Weights of a small transformer language model.
Size: width 128, 2.05M parameters.
Each number is 128 + 32 x the weight over its row's rms, rounded and kept within 0 to 255. Layers, rows and columns count from 0. Numbers have three digits each. The size before them is the row's rms in percent of the matrix's.

# up: layer 4 MLP up, 512x128, rms 0.35, rows 383-435, columns 0-127
# down: layer 4 MLP down (transposed), 512x128, rms 0.129, rows 383-434, columns 0-127
up383 109:054161128155125168160115106159111091098128161089165119147110116143144163126160146109112122133124100143160122128126115131080142125184167110202176115074126127132089137133108128158153139113149060159121083072100146145131182161143075100159108165139146075149184098121099090138043119133164214050127127153153094104131106117211136157153149128132153121061123108097149126128122181122098071144168
down383 107:199166106146148153114108166130143126182151094146161132106155116142103144115118112090128075128177114126133194196148146169110153127128148128145140074193139103130194122135166090170145142114105142077087128134105145143124145159093110081136120115120058172171089118118135166157236131097136093132128093153061153083119126136104129128124140150119080082090177143084111093113080095070135056108151
up384 103:162095130140132077125137045169146117151138141130163166115150123116125151100136142063145039150119079190133087097129092114147117170100150126116120123157134089114112147112137102168130116104131134109158115180086157094111118218125044126093145108134197087153091106130087125116173199097094142123155085092162118187092117110121103143059144113115061151151115154119098086134115152078162138142162
down384 108:149163123145094077124116197090071181136170192132079099106148165110102138100123168199086161124102130135108131129148133102111084194090137193200131164116113153132101099096162130091157118141185154142168157152115122128092128105177128153099121097085136075116156068153098131138099126143081147103098078132141121120071136136144143093133191162168102108104155138093168121138160048116102101179130
up385 093:114127174130155133145151164124151104167110144196163097107106152136148149155082080122098122172133124108124135157082090104072105089119126131156112159082125139132061146144090105116115155148112067094132081142158192164111154146165137090075123086105165061111137119114102078115093160143101046080098080104064140113122138163130159147168095158135207105141151173170130152167098143143102134203101
down385 091:127139143144123177092090121085074184149139119150113101121165113104100072175155118132140093120097150153155179128152134126201120071112115118080122097162081138124186144134159098185118099077102155178097119098136067154179135106113077127186138133123095156146111133121119186146106130119138130171173124168146110180120156086078081091158203148110085094097100180052127154127083154144156124102154
up386 103:123093123128154152066169131088141141135089135064100170160174099123121118086048120147139108123160058109129160118153152105172084122161131091143168095169100137134118093178132222198156131150160135099149151132096130113129116115144104123115075211150129141089215092057147102093111142139102141131092107061132100155114168136099110148142106073129116144111112135139096076136097177149096132131111
down386 094:139169143133131113211109103122099100138136102097133090145148145203091153101187127117118134138147094109119179105167120061103095155124163150132070114166117174153185113045129084101113139155149133097129117123138122145161111145091082140061157094121130148147092143130150094142167123157176186097140134124119160164152144107109099115067118088148141129150033184146066101139141122193136087094175
up387 098:094115186127144115138199113147108180086110167075163067111152187133131105169143102121091096145106133079103142138113194155156110165174141077152151182168105148141055100151147160098136102132157071118094134105063056201121127124139130051141172107132112167134172114096103169113142146106103153104167113089130146173074163154130125082086162123125135084157152135139157110124114119115101116106157
down387 100:161108109123075127108110132163149087191106130121067162154073182118107128087122116138161140109120109130169126162128121101077131095109142189119136109155119103173144197169058132179129133090152183163095129200151108157134139123078127209089112129097171175096057118132116156103064107102109069131124121188103112160119095179099162143162109087157132139143123089103128122142171156176102111120134
up388 106:119119126167155158123127112157141132158128102110130097152165155163175126172089102140123099131129146161117086075080116149147121107097134144126100141175042121126162140123154128143088135156082068162103159125171155097107098129188152146064133162155185094127130096127066029153123213123121088130094164168153100137166189161124114113174163138070141104107091139090065138123111135121145066090144
down388 105:088159123157154102136105117170133120183112096140190171099158119103169128128152134128119121106118182181143074103115215095165063088089206143096174200092124127126117104137151114142136139079133181150134088087104101121131184142072121145157118090147111106098154103187150162112083096113071144146136131122147083124131135111182112156107043115123106094150143132173136127166059125120155141090123
up389 098:117176134092106127101134109094146122169140121107106155108151185122089133173130096143108109128207140129128090133112114140181057115151114096119136047148076148087184149165100135070109199155130140169129174134128129109128098106105143132084187134162126109126077167159115175122154140154103130133120143123148131161101154167150135097168128155190066087063073186165064141100076120133140170126078
down389 096:097139145167120127058083190200145105062132177148155095126048136186137100139116124161111114136174178151114115159084076105125106118124156167128161095125127104142174116130131098167113100096080106158149156059135168064126129150148179123119075124099082134075175178124087164093145116090136129158142151151095148130141106074134175177100121107159098124093159110119126105120171137147184163094155
up390 104:126115083115117117143118140134080097126038102057150188131079101149115111154151135146127142044188131199133127113116184112141174132185154158075132169179138107134081152086112078157160106115162101135176140083095135128148180111094148089116122105152157137141130068074121120123166206088137157126146091132165141156077152129144140096176120112099145172084146117136100122094142154095129095157095
down390 098:144116124169124189177161084075110103104133108106083153073129115162186131102147153117110161148137082128090155099095132148112146147074126073124087128083172072204132076159138120083147120177084180129149197121146121154143153191053110134118147163125085102107158134116150177155070133184150121145140108103125114094149113130133088152137150083143141154144140158096183160082142115101128121051104
up391 099:149127077168169077081143119056155143132118136166142172174184127130111110085153143144099112154122108132127068134141130093156125139151139159112156099157168115130102108157148117080142116193178175105112126077123139151150161138063097138043153067143161126134150095148095077137171146138153154111108146201126119117149082152079142178127161090073076211096091146144110152112063130127118104139151
down391 109:099157125140093141139059148097121162083090072149132087207168129162135139176133160100110171122086074112109123146109125099203123177140184084112183097170148168126151109146129072191076112179144141064132103123139112148096084143119074156129123088101170092082107111133178157128124143145088125089125109093110102131136109106149142090171151177158139108161145124097133158123138095099172168127200
up392 091:201149137126088147116104093063096130143092107118076116152122134105164134104182117137167101142153134074163065142064076124129103107128070114151162094198117099167152173069067163170104107079118186160129137131107119166103123148146126106133194188120112142112095174105113082176137168116126156166166099087128169145088149142097089147101118128147118166137186147170103091141155145117165103126162
down392 088:092152102139164101130165120154155157153089182172139157116078136116107146121149182109086088146044107121111132107111191125136152095125141136141068146109128099104118119096096077105176139175117159159158172141140115180128143112112098097199052103105083138103129147187101091128186176113139128083123168109110116120098139114187106122132056160149082121151191066126166139093099173163161127149101
up393 102:130082129160178093143137174078141128132141134107143118131099097163110091148098048116107102147135140076081127073161135133102118062112133107137146157122093120147146109122146150123105140169168185174180141105097124084158149128162130140089154072098128148083187157206101153071146071134176148071142069165079120105123098108116099163106087100130103098122116186156145139086133114070094201103127
down393 102:170107119120111101114122119112088120106107139120139142168061167124203137083135117113141125167101130160168132157083137116142198153097069126099125114071174116119122100096083089137138177189113132113117136162110095173147157152083152181113089074142123074188142170079154180129130122120075064109150130139110099105152156096148135079194122106157230124140157118136125116158071153127136093160149
up394 097:165087116139172090146138148122105145130188186185140107174135104079094100154159145082066114127100180134136107109171132102090138159146074153120116127142063151102189111125065114098140150169185140119119142106133199108121174135126140123114086144107129118135089165137157156146136147119194059119117101143130146129153069176164128126113199163120090130152154122184089131029145152106135122094092
down394 086:074141113155110131176154087178164082056104136102126127147141113117130163111074091146116142134180099162116136139130134134145074107113145100115133123129188121065106128076122254199124116121114178195092112139115139106094123140154140132109143159104150191181148122120092113131118115160063110119153131117138111122121137128130085119117123079084123140068175120071135147174113102126195172193122
up395 085:137132208140125073145156234153112125128104166131169149128086121079085094104152068149120147095172121109104134144108188114178075116145122165133103122143159152136147096092142138150113150085121148152121197105161114074120170126122073127131072141101056134118136082126146115106176165144126117144186079163164161100124158157105079087115089154140181086171136107155123117084167137138088097161147
down395 081:111101101190127172126143078100116143179178095156115084151056125160173208164104099146147113108064088160135132142128080103100195160200095118164158186151114130131132113132128101151106148155144085116133117120058098157137109114148158130112154100176099123119165114102129082169117144128132142105110182105104094115171084086056139157113112166087066114111165158123120166181125124185135107140112
up396 105:110181126128057102080102135187061159083139114142155138166094142197125055146157098134108148119114170101143116119161132142128149127147118163091184105144150145153112129152100101108156155149138115188100095138142109134123154131175095111108154102055133096054139147154093138099139132120124153162140202138102120139108128080102164131080120067096162115125097093188166077087165134135135092187205
down396 105:105133136094144151106186115125196118118123073076101135157059113161156095151200073185120132049145152113219119108114119117125153118150155156149166151123168147186079152134103092155094112167119111098134120155145200158088138079149138094117147159121107131143103146097121128087104119100131057143182172121135113140146098121109147141061130080078129164079175112117167089150103155141108112119162
up397 102:108118183130087113123089164112163140123127191113102089127149122108101154186131166107136119131165213117156124133112190156090128114115120118123156095161138067147156112127075193160171122158194136084159082108083079155147117037142132117120104143106156188112105132090172136153079102109097122127078105113108104165135147103141150133199130090097156058109104142171155145084144132107158097182142
down397 105:105151125103089132113126093103108120150142142118149132127183160138113135116098119188179111177110147178150128089109158120153130153150137110081128150082144200082184122136143142093105157181124092109128161167177142152145048102125180088125161125127043116083094122176159140169085166074086072118130138100173155114150062112093109158148142157144078173129125092141140110126119181081131064129068
up398 100:138173150079121084153087098136160142147176133169144155095114162133090079098156132151131183130090136175104150152192097141062142107136075134076130150147130148181222117099121164163085116114150121088166189117117148160092127087084140118108043133160111125089120146143114121160117107092090103081149114133127133133093135182154159098081116136074115152123151109119153097067116088073114174164079
down398 098:104145155129124120139092177155113098099119177108119138101110113172141129152074111041143175093109131141126145094134132116136162122157188157089059122132082121197162142139189074176129054106114164104103134122187114135136151155131119144154119118186151081164146134067162148196099089144122100080149148184145170147110100093156124115143118057090161088145119104127076081108178146121109154092124
up399 097:175166080090186130146111162133119118118109089173117102114124157113116142110129087204114096127145081129066130072129086129145105083177110174146122110178092180159136101129111114116140034173115145129179166070192137128159123133098148096208144106133232130128180125132149105097095154101115094124126064138147114154125127129168103136136136181143130153101085133130124084134120139123079145175124
down399 090:150103131118131119128124111091141148102052191081130193102128110135071089113091133051148102127106178133136166084119146080117131115201125162105124111107188147131122119185131088146146170183090120155131130159092210167116136139059110123097098091128099048141113134078095114105184160138132098136148182144118155125109128124116188191112155145145167112141157132153113187130080120125169127142116
up400 093:096157141063124178147132120139124147156177131064177136076079083152125138118179174128108108129112110084087102149199142099130120132117201140133155125149145095105106114135127127179161064144119108156133137108085137107180158138105149168115141080138181115121130082108143181131144127119145145193121091127123123113163132189085156131096088157107169107105075144111018122041133131094103153151142
down400 089:128111114211107138109087129109148089115101120164123109195114105121108128124093140087155188125144158142082221174092123132096127147187146218128089115074106165141118087151150118109128128137139122062160081173126043153097146131134171131126124153136100176093130139114148108109102195147157117093081137086146160108070129076166170095122139183101110073171119122125121156150116151137118116116170
up401 111:110167122146116065194115120126194108132133186171149167139111113095098098123099074141146123114171132113078174121089166109096192093110103133105133097111176133085129201105077131140080111145182179112124122147122151115125202062119072118144086162159124174151155133119097107130035118104096123116099093145150151171091091149129129103122191106110109173109116144115133100145134079172127135091090
down401 103:131188162121094140152102167113082141104112103121144130159111174158169142191124114115116136155079119128080189165114128112077168145090206170132110163127088085119180149145122141093184080116136117126160073117113143093120172149152146058113072116100161099128190161104169121134115091118110073077101136131124123129105099142180155128209162115092140148085118200059117102102156102136144117115110
up402 095:089100192137070148134123107066115109143164170083103096164126089140108184168188083109135117099115146144105145096145153022091162129119138111158061075175142166127103095130115137118106101098139144192160167166136118153150099161135100102098178129129077136138111167094097119175073103142119141148120122172124103202088178123160145156123173158079139123123114137116154181086089137083135112133117
down402 091:149120111132121139094113116151065142093112155116164126163095134156149102122140177119130127151116125183157130107112190123074171144089113186114173159158138100064153151155125124129141134180051183121093105122173157118117113117059127202052128127131130129129146123202101125079115113107089135128094194091113148136191144064165122139144120149145108081089124165078150126110035168127159118120125
up403 095:151095169158110190107136096150109065152172197127156083107099123127109103143184098129099146167175168090140145145107146098075090171121136098073110136132121147173118187173135104185123115104145067158086137118102128091134124232182155082111154123093125128081127152147059121158102162162100115181133114146105138129081159165118100157114150176129071149065125120145101124126099151111098143098129
down403 097:082103144142129117132090120116164049133137143160179133113055104132125157129130151109157122113088077166176164161130158093128078124101099063065161150161131073121112162143121132113116099109095099176148177127152139093137123109130094131070172118065120150099106144075148128120145151117124117217139176119103108101051169100105149203120131190149160188114103143150142128121152128168100174178131
up404 103:183128152165092154125135105092091193092122134082102139141179184093100160205116102170053144157153112123097111078153111179177080144138111114092150172138191143125114132145153189103134148137205114103129085163144133133072113086113164182167164116148130120129167109095115130191150108139119071128107084114116115093099181074154106184132097132147164138176087127144135097111106117097122146130104
down404 109:181110152080168101092108105111169132124135159139162139084129105149081086083154111138133170061150131095164089107113120195118165112158127134101116139139149098168088143129132179136158130110106156128126130146141153150093109155169203116105124100147133131115110121226086127136139071141108152115068113074129128119099205183118107100169135162124160151115094094124145043172117084121194113114054
up405 113:138077085076089092150143129159104090123165141114165098124128140148136119108102162096082165086128144111114168128127103157102128138097176124107155124122164106164220184173110074118151102128138179155069109115129168096149106110136157207098134125126105133129143119129196153102138142142151109069160094116161148159072138177117166125109066122112078156141084094216136116105079167119144057172124
down405 116:152109165123058148112161130101154165137145124143083152136087164129163127109098101183112059100149136161141077088183125128151145177141151148126121128121116116121138083155147142117153095137183167182166143096129108097158159171113102054106148125050144130119158124132117146162133135126150111204078151134060084120143134099155125115112099117131123126088095162111145113108208076197057152048116
up406 113:156084134150111174150135123073158109112076074154128127079128156142167064084099117139209132120154128147136144132136134132179165126115133133106170147126122060146137175162116165068102139134071107141164125146104124121119152096165185064133109117090166123167146109101089105142119080133135154086152176125134121120115139121167162165081120121153101107093098110132208218146086100055198137160148
down406 123:132126108037075162119184102089180166061075172115116166105146085103167094120095076145201148126136105135175132138097080170175153125109148131100136160151183072112136162168159169126132126144095122166113144179127090073091188099129113090133077117105114159144122180125084109128121076162105134120158128114126112109101129093131136199086120138118126161100156111164140179159128107078165126148151
up407 098:157093125122164084097129182086125101121163127151127122146159127101063110189156054127075151128133136081116121139082094072092146148131129146105074107131093136200165104144093144111134117147096129074076159117141121099106148183134145149120109152134130062067191132131144170106173151155124145114140164091186128116153116116122144141064147170122206150140147145180142127090081182053145162124154
down407 099:078164121159091113150082073107067126172081208172180142136137091162185148090147106154097172110145120155151127149118164139136127117145129123098080094184160160074160099142122162125107191155146141121120139129177083147131110094174108048144146185079173150116094082117139119139181117154141119100166110077068127062113124059154115120128138153150087133103110150063156136149152111126113118130134
up408 096:177089140109179062113078135178126164088134204149122159117117107109112125173127114172123132115113180118141122119185109142142115129153089134123178120122163132162149114078095139135143097178120138116168140085115090118134175071053161110167164119157064157093156187165108092161156117118114115098199123101123078134135147183139128107154122161114153090108132113125183190147104124135102173064057
down408 101:098143130153124077109216089134126132163104081113139105159155147139200134134157111152167119157138080147106090160141124148168157115074116121154085128049137094118122104126119139095226115153140113159140123192135173121120126115087158103189114130140155140045154126099104129114064151154126112097123096182102148178137173139135126165088124114166157128130167149067107052139123091089109119076104
up409 108:123112119114197176086113082142118152140079113200140155126151140104111086144115101139118149111182122160081186109156124136107124126053111136087185156108136169113148125130101119134050129095150072136101198142114078113123106064094176140140158176164140167104124159114114090142131146160109167118110084129149160119151137131141051104151072166158131198093095106064133124139143087135066152162129
down409 108:090056131047134126140093184150131137138140157157124117177123178131077113076152168171141096146118157143109145134158156127088155082050157145158153116112178154158103157118111174096144131167184105105064147125162094126088101139108156135139173113115072157185154106171160103106069196070089136132164109115154122075147111130085078096104153133175124107109091093095178125144131152146126123133091
up410 098:063110178105153135115055110109139072117111140126125126216054124201059158122124090137113143130123104135150118147076148150123109168138194121057161194167117144144127128086163162162132157132111082093098123150098174106129214111134149106145157132100130109171160117178100131135115148072150159134139169165133111114090123191088114128098126133104151132126165180079109096135143135098158111151095
down410 098:153150194109056142133184145141154107125167174122123122125146137178108109093116125086156132094106132154099174166141083150143181132085140088121074099111112114119083083162115079137121083109101094121091117174086105177137104178148130193097159135120083177151162093088100137099130087175120072108135143135136153140146104148123132107165096045185129140142197125148214089117147141136148120166083
up411 120:148165093153146125153143058103122129086107151126103102140150176135147104123104138159169121076191190176147187122142129098147125108101066126159149138137149180081101091119165090119152128145177104165084146152157139122147084089160146119074137154130127139110155195089108054115086176125157108159202169128157121172138150118098103074109057126129162149058089126123169138093160123109133092167151
down411 119:136093110172155089106165086080091105143085131125107170105186112078167062155115148138145120217120152064109187074159148148130163133085118154098104152163149162166147084111093149136137124050145133109063164130168078128131138125127165172186161088145064169193069107092112134148113116152135157148131181075169100150119132119087105118118103102157116153128114110116123123176153127139119107148145
up412 095:129121187151130114126109120124038093115082177066161169134130104140124143132147111086088132224155141129102113163158141128162136109113167157122166165147086110149134141101088183138023166118145083114078134105146114079141097117139112156121115142168109116145103188133104136149126149074171099149162094166077103146130077111108140125086112062124135088128195189090176132111154130171124131138133
down412 092:114118045141080088115164140141080140073125163123126100106072101163122163165146157080167081090061162071139183073115126143135131134118145189075083122134131103083105172092158212140169118109085139130119146077117157169126138080140100122146194115135130149135127102178147093106163111171147160161078141117127155112130093140124149159082157107134171140133106104131111167177137176183147124166105
up413 105:160155155139134169138144146120156064034168173125132126109045102143158143155126114167145089104136141116192098132111120148156089192120090137129161144061161148144113141129145161140089161188112101153112075178067119049146164159131148125153137168157157141142184116132133156086134107101131151142175134190127172188131119138133106136093126072152148101164131141091155118133220113142136127114158
down413 105:121122056155185143114135105127142126111097075115096075200133103186092185077124092116167102154162075147126150127138167077113171101086187151113130106117205136160104101184132097126124090144128094168126166153144127147073159129081150108117128081156156119123117107175166121172109135117163156107056070161105150119104158136164101091173128127144084136141142176158088109146155098057143153121129
up414 107:146111168073166167096100084141151178161174099093159187108122120165124185172118130137110128119118136163117104095116138138125107131153154092092151146125054157138089083155115135152159131174158072154139085135090145129114136165138149093124139154122139088187137123157101115049083152140123113087094164093173066089113161162134067052150141097131174194160179092133133144150129162076162177140146
down414 110:214137168151198085083124132138120133164109153114123205133152141187100104118088118079104126088116171072124103191146136182146167122080107152139114123113106140119105125139128175135157115086179160128154137164118066118116122111146092111118135069173130151123154133096217120116170104112139130097121139049129156087140136210119094080089107150087130144131130174107124100142124087119174101123071
up415 106:144111162148149113116105082186096080125106089143143204100076111163081156087112146162147107231162129137137075090154149166145142104129119083113174117088166175157135150119107060125114051117162137131138161097173102092159138056116150113099122146162143105109066087113127121108108145118086156129080138084120178100094163111132118154108163185094162141137148139172113182129087117155103147150146
down415 109:148084111112107094106172124122121155092104063085141128164146152193145125162191194142145176163148185098156027119168091097113113147092154117120178101116132141132147136131150116148091124124156116075164156137112130196130160100164073062132137120127188148108098106105169146152071103162113149141109109122148122173104135168081120115152155126098108153148066113116080133179115115149124051079116
up416 097:148117074162157108122133098163170109164128084093128123105169113119135171134058204120117131081125150161148117077145108103043168062118113162122133162089067145132066155124172082114088099131122130110127111192176176133141182152143105133139147165129117106131124104124133157176130155133140086142115126144136050144095163058112082068098100125104070130131153129150130195120157108122137108163183
down416 096:198138066199189071138110126160165132159179110089083104100130109156111213111121107121181125139093156134130143071151066076139139097130189124105101115073119117085092125144121137136164086155125186123127193112136100128168139134100101175136134109104115157148128176098113162106097132121092088127153168089123112132132138088098130159144063178161100130166173082140164112153171093140101149104093
up417 098:096169142133176117103111207131124145155067150122144132137119142093078141093215096159156135097150091109123139120100176153148104118143108093102162082136203178130117136202100130114111116192139110125176153088129141183096147171094145097099103127119160144190139140103143128096087085124085074092098093136129099161065139135143168161095137142090204118161125146130123075137072123143142097172096
down417 089:105069126165140120166150103110099113078113146131120146115089097079088101128113131108122091113109134087129110146100146166071157117190129154150124122095117106132090131100173122198118132086170148119114125132118198104127085178120183156061110107173175141168070170151086103138156062157119141101164121088145177119180128090118139081180100137154139105139129174149130193131151079120155231138124
up418 097:142150101126097148111131120110145121132138137062128150125173131155159174133145167155137049107088135117100132177112132176060125095157131144140159160097100084103108097128175188112108033133145179103078091084106102118102159098128104131124161195119127167100123135098119097218153071132171207118102116096107146199138154148189124125109129173120117137134121163131138094062161118133137119169115
down418 106:069135144155165142135144102105078190146155163107068201132143084150098121114143104130178140099152126133145136116145091122141165124123133086211132096131101122138170092169095065147068186135173124070080087134125052140106156141131132155128119102107166098111110174049142170116215112127126101206123107102105132125141111116119098141179153168151082134085173119117150097123130136132139156107106
up419 093:140087096122113122099137162122188140132185146123122116132098157181148133136152132125149126111081162117111115105087138168092132109179125114109101098115140205102126128161118084083124122155152162108134148059109128112090074205148163155100121149138199096160159129123106077104125091138143099081163114104193071127119191146108132058119196186131132151171141134107125081161145176099183053148116
down419 090:123114241160149112061108160115095113141132192149113096147135087102171162113169165090110184094068124108168163169112132109158111129095150112074112167120170103164130127089127127088113143127143189064113151121108122170108130091174112182082090112182145137145089157132173135103115101203104092148109143146106092084181096117154136165094107122077080124121123106133156178136101121126158150104151
up420 096:101126099072132123155128089190138045102137161169172114123172085159097123110132134196161149127119181136136173139170113136121108185089138145142196163134083160064112117090080066123125110141082096106142110104122168064100127131154152153180127178135156107114173081089124073123160079103160145131125139181124144129140129113133141123120152128163090093149141175085088180188154112076118117133172
down420 100:175089074131189113126108155115156140122179090159177148137150132166145085107122144083116132107090186089086128152088107137154152169110112116121136140197102158185138076082122162134117103127073166151088106099075166121086165133114141178132137096118108139131146060177116150098118097093146154116183190135157173103121128171095074112144134111134078121178145150084130102195106128118150040104122
up421 101:087111091148064123156142105163109086144102095154167120139188142144144115153078119133167103105135147168149171107088109098104127157166150162134125164103113125096124174167084127072138152063136087160104172131179160167122117173134083121151156141164164190117165125147126114132147106111081128120119079092131064165117159081066168046115183173053124101135173153144122119085147123103120172131177
down421 092:136049094150111137143119108143110138123146139180123150136147119191107063110086173129160146117109171118086089133128125110104106123090157113169094156131085120083119177154112187095144162083102141116122169106167100132093147078124122149127122126208141150097119143146086150113086108153117117179170146118165116146160098111026150128061163117067131133128089154131191103090184146177108129193176
up422 099:179142135148097132067128112112194119097144105096136096091135132073137089186117147147133095141100124095153109171151077108123149180132108196102128119157191058122055172125178132164088117170157098136127142116133196158113130169154116093121114180136172139095141130141136131118099066153116136086116152152170140152107074175187179115130141083090152111133157163090132107142100086090161090137196
down422 103:119036137151159059109178165217151107128128098127137058147160187120110163169122106129148148120106103065124084159106123080098155078130110093125087123160130165108124062172117130156167131152124148107097089153093138088099140127111166086110117116132143151121115127107119140106106159107183105179109150079166156122211110113163094158048132119137157114161150188128148164116133178165123146134113
up423 095:133126050173094130119143163145127153076146136139109121156119148149169131174135119098096112194140149075091104123119077111139110088121222119197157135161113123098122143137141164132096110150126111127158100170171152118194074115131132094144113129152114160124164197084129107165203176129110126043138095146173166149127188149079086122109135102097119153152167126140138119072168171095133121154181
down423 096:116062116130163125161135112158123121158120108062131141113116172079148109138129103065098176096061137157128130170124171170129082117149120109215073177137104150145099223132075114186135203143138120114158113164097127131081120129119073177130140118135150181081078169107181116143111141168095133111138134117132155058080179129121096107144085129139153099103144074115135112128171111134151130128117
up424 105:113106137147131156114141130159165092105191166174170128099109083136114164114083088087106160096127045176142120160133142135105150149064088155137126192173128093147148167091146099093098091136136174121169140118126126070119153151084122125074105126169155122159070137132146133166133144081131100150141076139160097146118180127121150167159104125046182145181124082157120152197118094096144169107190
down424 103:073091131140153100139115132124100131110158117116132080113167173073141129150119078152110095169094177118082125219065116129215150083152132113112146128133137128107117137125139125182120180109151140132119146122159137108125121139119124168168179091098144123101169144186198114070172116089057142159175075105098105131161175094150157132143067176095184078112143087108141163128095105136107114084137
up425 100:138161086152150181032124096134146151099125122174153163115118116154112118124109132120092147182118101137110115154098105108144121145113099112098095104132152131084145089177100158094129063134086163155137178192118127150105096112191122166147142143129136143131185143164103058128165119081160114154161107140093119148242141099178130072141178104165121156149085079115095137135167047098111143107117
down425 096:102133145105115128097158082184143117116146087122157103205150185144109097132164121092108142129085157155115115112153150154081153080164120099143135101103214125071148069112147098162101108122177121031141099119188177128139086167182052196125097140111163158094104160152125134147136070115104136125158087083152136186139162154108136090093117150163117103108144151182096132120106116116121133121153
up426 117:144135154045098121169156125190137168164087129130133133104098115124115143071133114140149121119129123146105107154211130157158099143142082138114177135127170132165093125084119124152063138110114106151126125121146139142123180112168142128122129140142128139146079136142130152148169159147114130133049181122095106133157106174141099046136072081147148066037105075141107174073147097111064080062156
down426 107:120176133163218154084127126154088156159123156185138115181105099116114107153159113122128212110127086165133084095159125126141118100102072151144125128096132069098116081089120124131084107128113085106137152107105122138156211070162181140092168108112114194109093127129100070121112080143145133127099095172141070105171089144122099142110161156121172133185081087140105123174147138160142184159159
up427 093:143145075088165122159121173092140144135075080080193155155135070128112142115104137073116134086163118039146118120121107141147114122153085125156125119131124156078109128122140067140133140103098122140160173180155151106071113189134205149097131073055068127136113117103166147156104122065142129146120194150075094168100177130163126109140150130114192097086135140172112150120164108087146154124104
down427 090:137152127080146212080105104147128066149144084131057127085164094057127133128144119188170102137105104147099168133156122131147106124098150143087130116163140165150095170140130073109146112131123100082117155133173113111163106140114124159073072153141118164108164168178130159102160180112160108110165138135138112151062066056109132142124099137117167154122144202118190163095182124109074135093139
up428 109:082128129132081097098113171132131151128105143110190168108114142176157111136111190128150089064126142147107107084119137109079149085129124084144168111109067089069132152179168168155121156166137062175100120128173145135153099136110164123160158130088112115127135144159137137125150101177118132100154079093233148118120112143147160079084130090112167187152125076113093120128088165099135123156220
down428 106:152073141149211164137150109131091108166111136099121148179126172129132092119064190159073148107120150142084097103153146109120115130087068178179140137115098145121167080131118164120141120089160155114206145164123039178170185101119125153089146072100111086089132125080150128086109144147134157178113120078039130115165154080115091109150166156166119143128146120120129114112151111133107133118158
up429 087:135170088120195082142070160116122089095174120148152134080167137142079152115143151201136148161118112098162108200084162043091154158079111126129142127166123130163132128119142132110161081132068221125158107114159085140098115099102154121151159134088175114121120175076095128161136138081164120159133143164075160094146156146187111116115127124123156123135115119196082116115077123152105126070133
down429 090:121099163122103126137215098090175154163130105131082191101125114098099104119084165168105139144114130151117139107127117140108104137109155129186177086120102160163126159138124114114106117096176119072102171156070158144136121093174189129079117191101094111181063152116199167132169138110149128118130177104083111121102142090050130132126179105180120125039175138116142122136142156103137082116110
up430 114:136166128149084136127161102208127120111106130116143102108128113160100145152187157127076095160157047141029075146198116137070074124164164172125137105143166091131087111102118131106133070129144153120175081113107169088128070137048148167137143154119123129112167129128089120155100170138121122135189090143133159103173103134171127161161097139103125172140098121136146174159162071165124153148139
down430 107:173085142165152093099187085124116137124134162121136112120138124125139132078128089182134122151144095128088097098157110195158140112141130057083121132117111146113112137165170097166107081143129146128044169140139074086171163140130199160127078113169086134149129142103058155122174111157105049177141137067156151128167103143193107111129116157144094138075178131131148148090179084138078121118153
up431 101:181147133120102124141139128138128170197110121082138105059155171094093145085111131120132114109178156182101146123102168116177115178067146104130138173146157138089113147108118109113134193067160122151111120076123113081152150098127070079139081150119094147127090094101096136173156129097182153087118077153157100123157112129149069160080137104136171067098111079151157193159137148057115119156161
down431 092:103136098145177129161174131163108121144153152073139185106071077164147083130152088164130152124135094075132173140132100072133166085172128144110052112142078106088140127125159129161198131132142137077133076075135120135079159149166164135114114140155113155088124116135145173119098090167131129159124150102136105133121065097053175195081159172108102112142170129185121090082129107175147155101105
up432 092:171103053106098188161103102119153134112121131104112198109091094167129091111156155117180097123151083127124161040119158101153106120121155116184144110136114108076090097123063048161136106137163157079135110138105118114190146165115141137099142127066164148154103110193144150083135152130158188127148185141197143122105114133109118107101126059112135114123088108150095178078125146115173122131154
down432 093:150119129118111123124061143152059135132179120148120122154133129114110159156117091154125139101128156164162177103102106140140151124116106103041109159107099111142123175183125125152167092034101143147109135130134204170094214134128212152160164107103126121144096152050089087164178147101153152109087105160127167127121090137132088127151114172104116063158163136185102134113112102103086115144099
up433 096:055119137150169074119068155168109098108114104135158114133154095133151116085126133125149135121123127150151159084167069132109088114142089171146138130131109116163137161143121109116129104164140138111146094071174159107052146112130177144134092171154166096110170163171111143184150092147084201157109140177176136144152210169165141075162037176161106119110149127105127142121090068153159104143098
down433 100:132139166069094174105111113135112154085088165112140146138155106127094159114097106161114173165148094117167132183046182218112180113163157088123120142164114112096089104095111129139121190069125180139082107158054135144135108105104176178127153071073148169126126162150114130116146168112119099102130156153107120125055145112160149152081123098159091149095143105130126190183126105112113131099159
up434 096:161125150075106103093159107060139168138127138116117118105127099162125151186096112119106121124147109142136129167117075095098110132201113126092161098077116098099171134102173101183057139137130129107149123106147121181204137121104119118129118132092124136160073104160121165123087124165109082093136129157179154197143119125220109097080138126094138168054137179150083155116087186110133092174169
down434 102:155094120092095144097103102092158091111086132136126112098092173069175134096152172164134150126119177209076123108131146057115142101067165105112131201107092137172160173156119093127144134098122129163154141146187121086107137160107158138069096159138138093092102145120145139131141079130132137062074168107160136097118126118149099205114192112155090157161083102142199079140147163122134150129136
up435 098:128083066131118186113159117180131083149084167134162109128185156197122115150190174094143112055135093133117119141159143112172128147108068148098143080145147125139143078154091170119132151140122125111128197048116130116097145139175161103182156106064136186107133113176155064134104104136139084095113117122147115152082120121106172090170092107149109162074137147120110101157120146132132084069166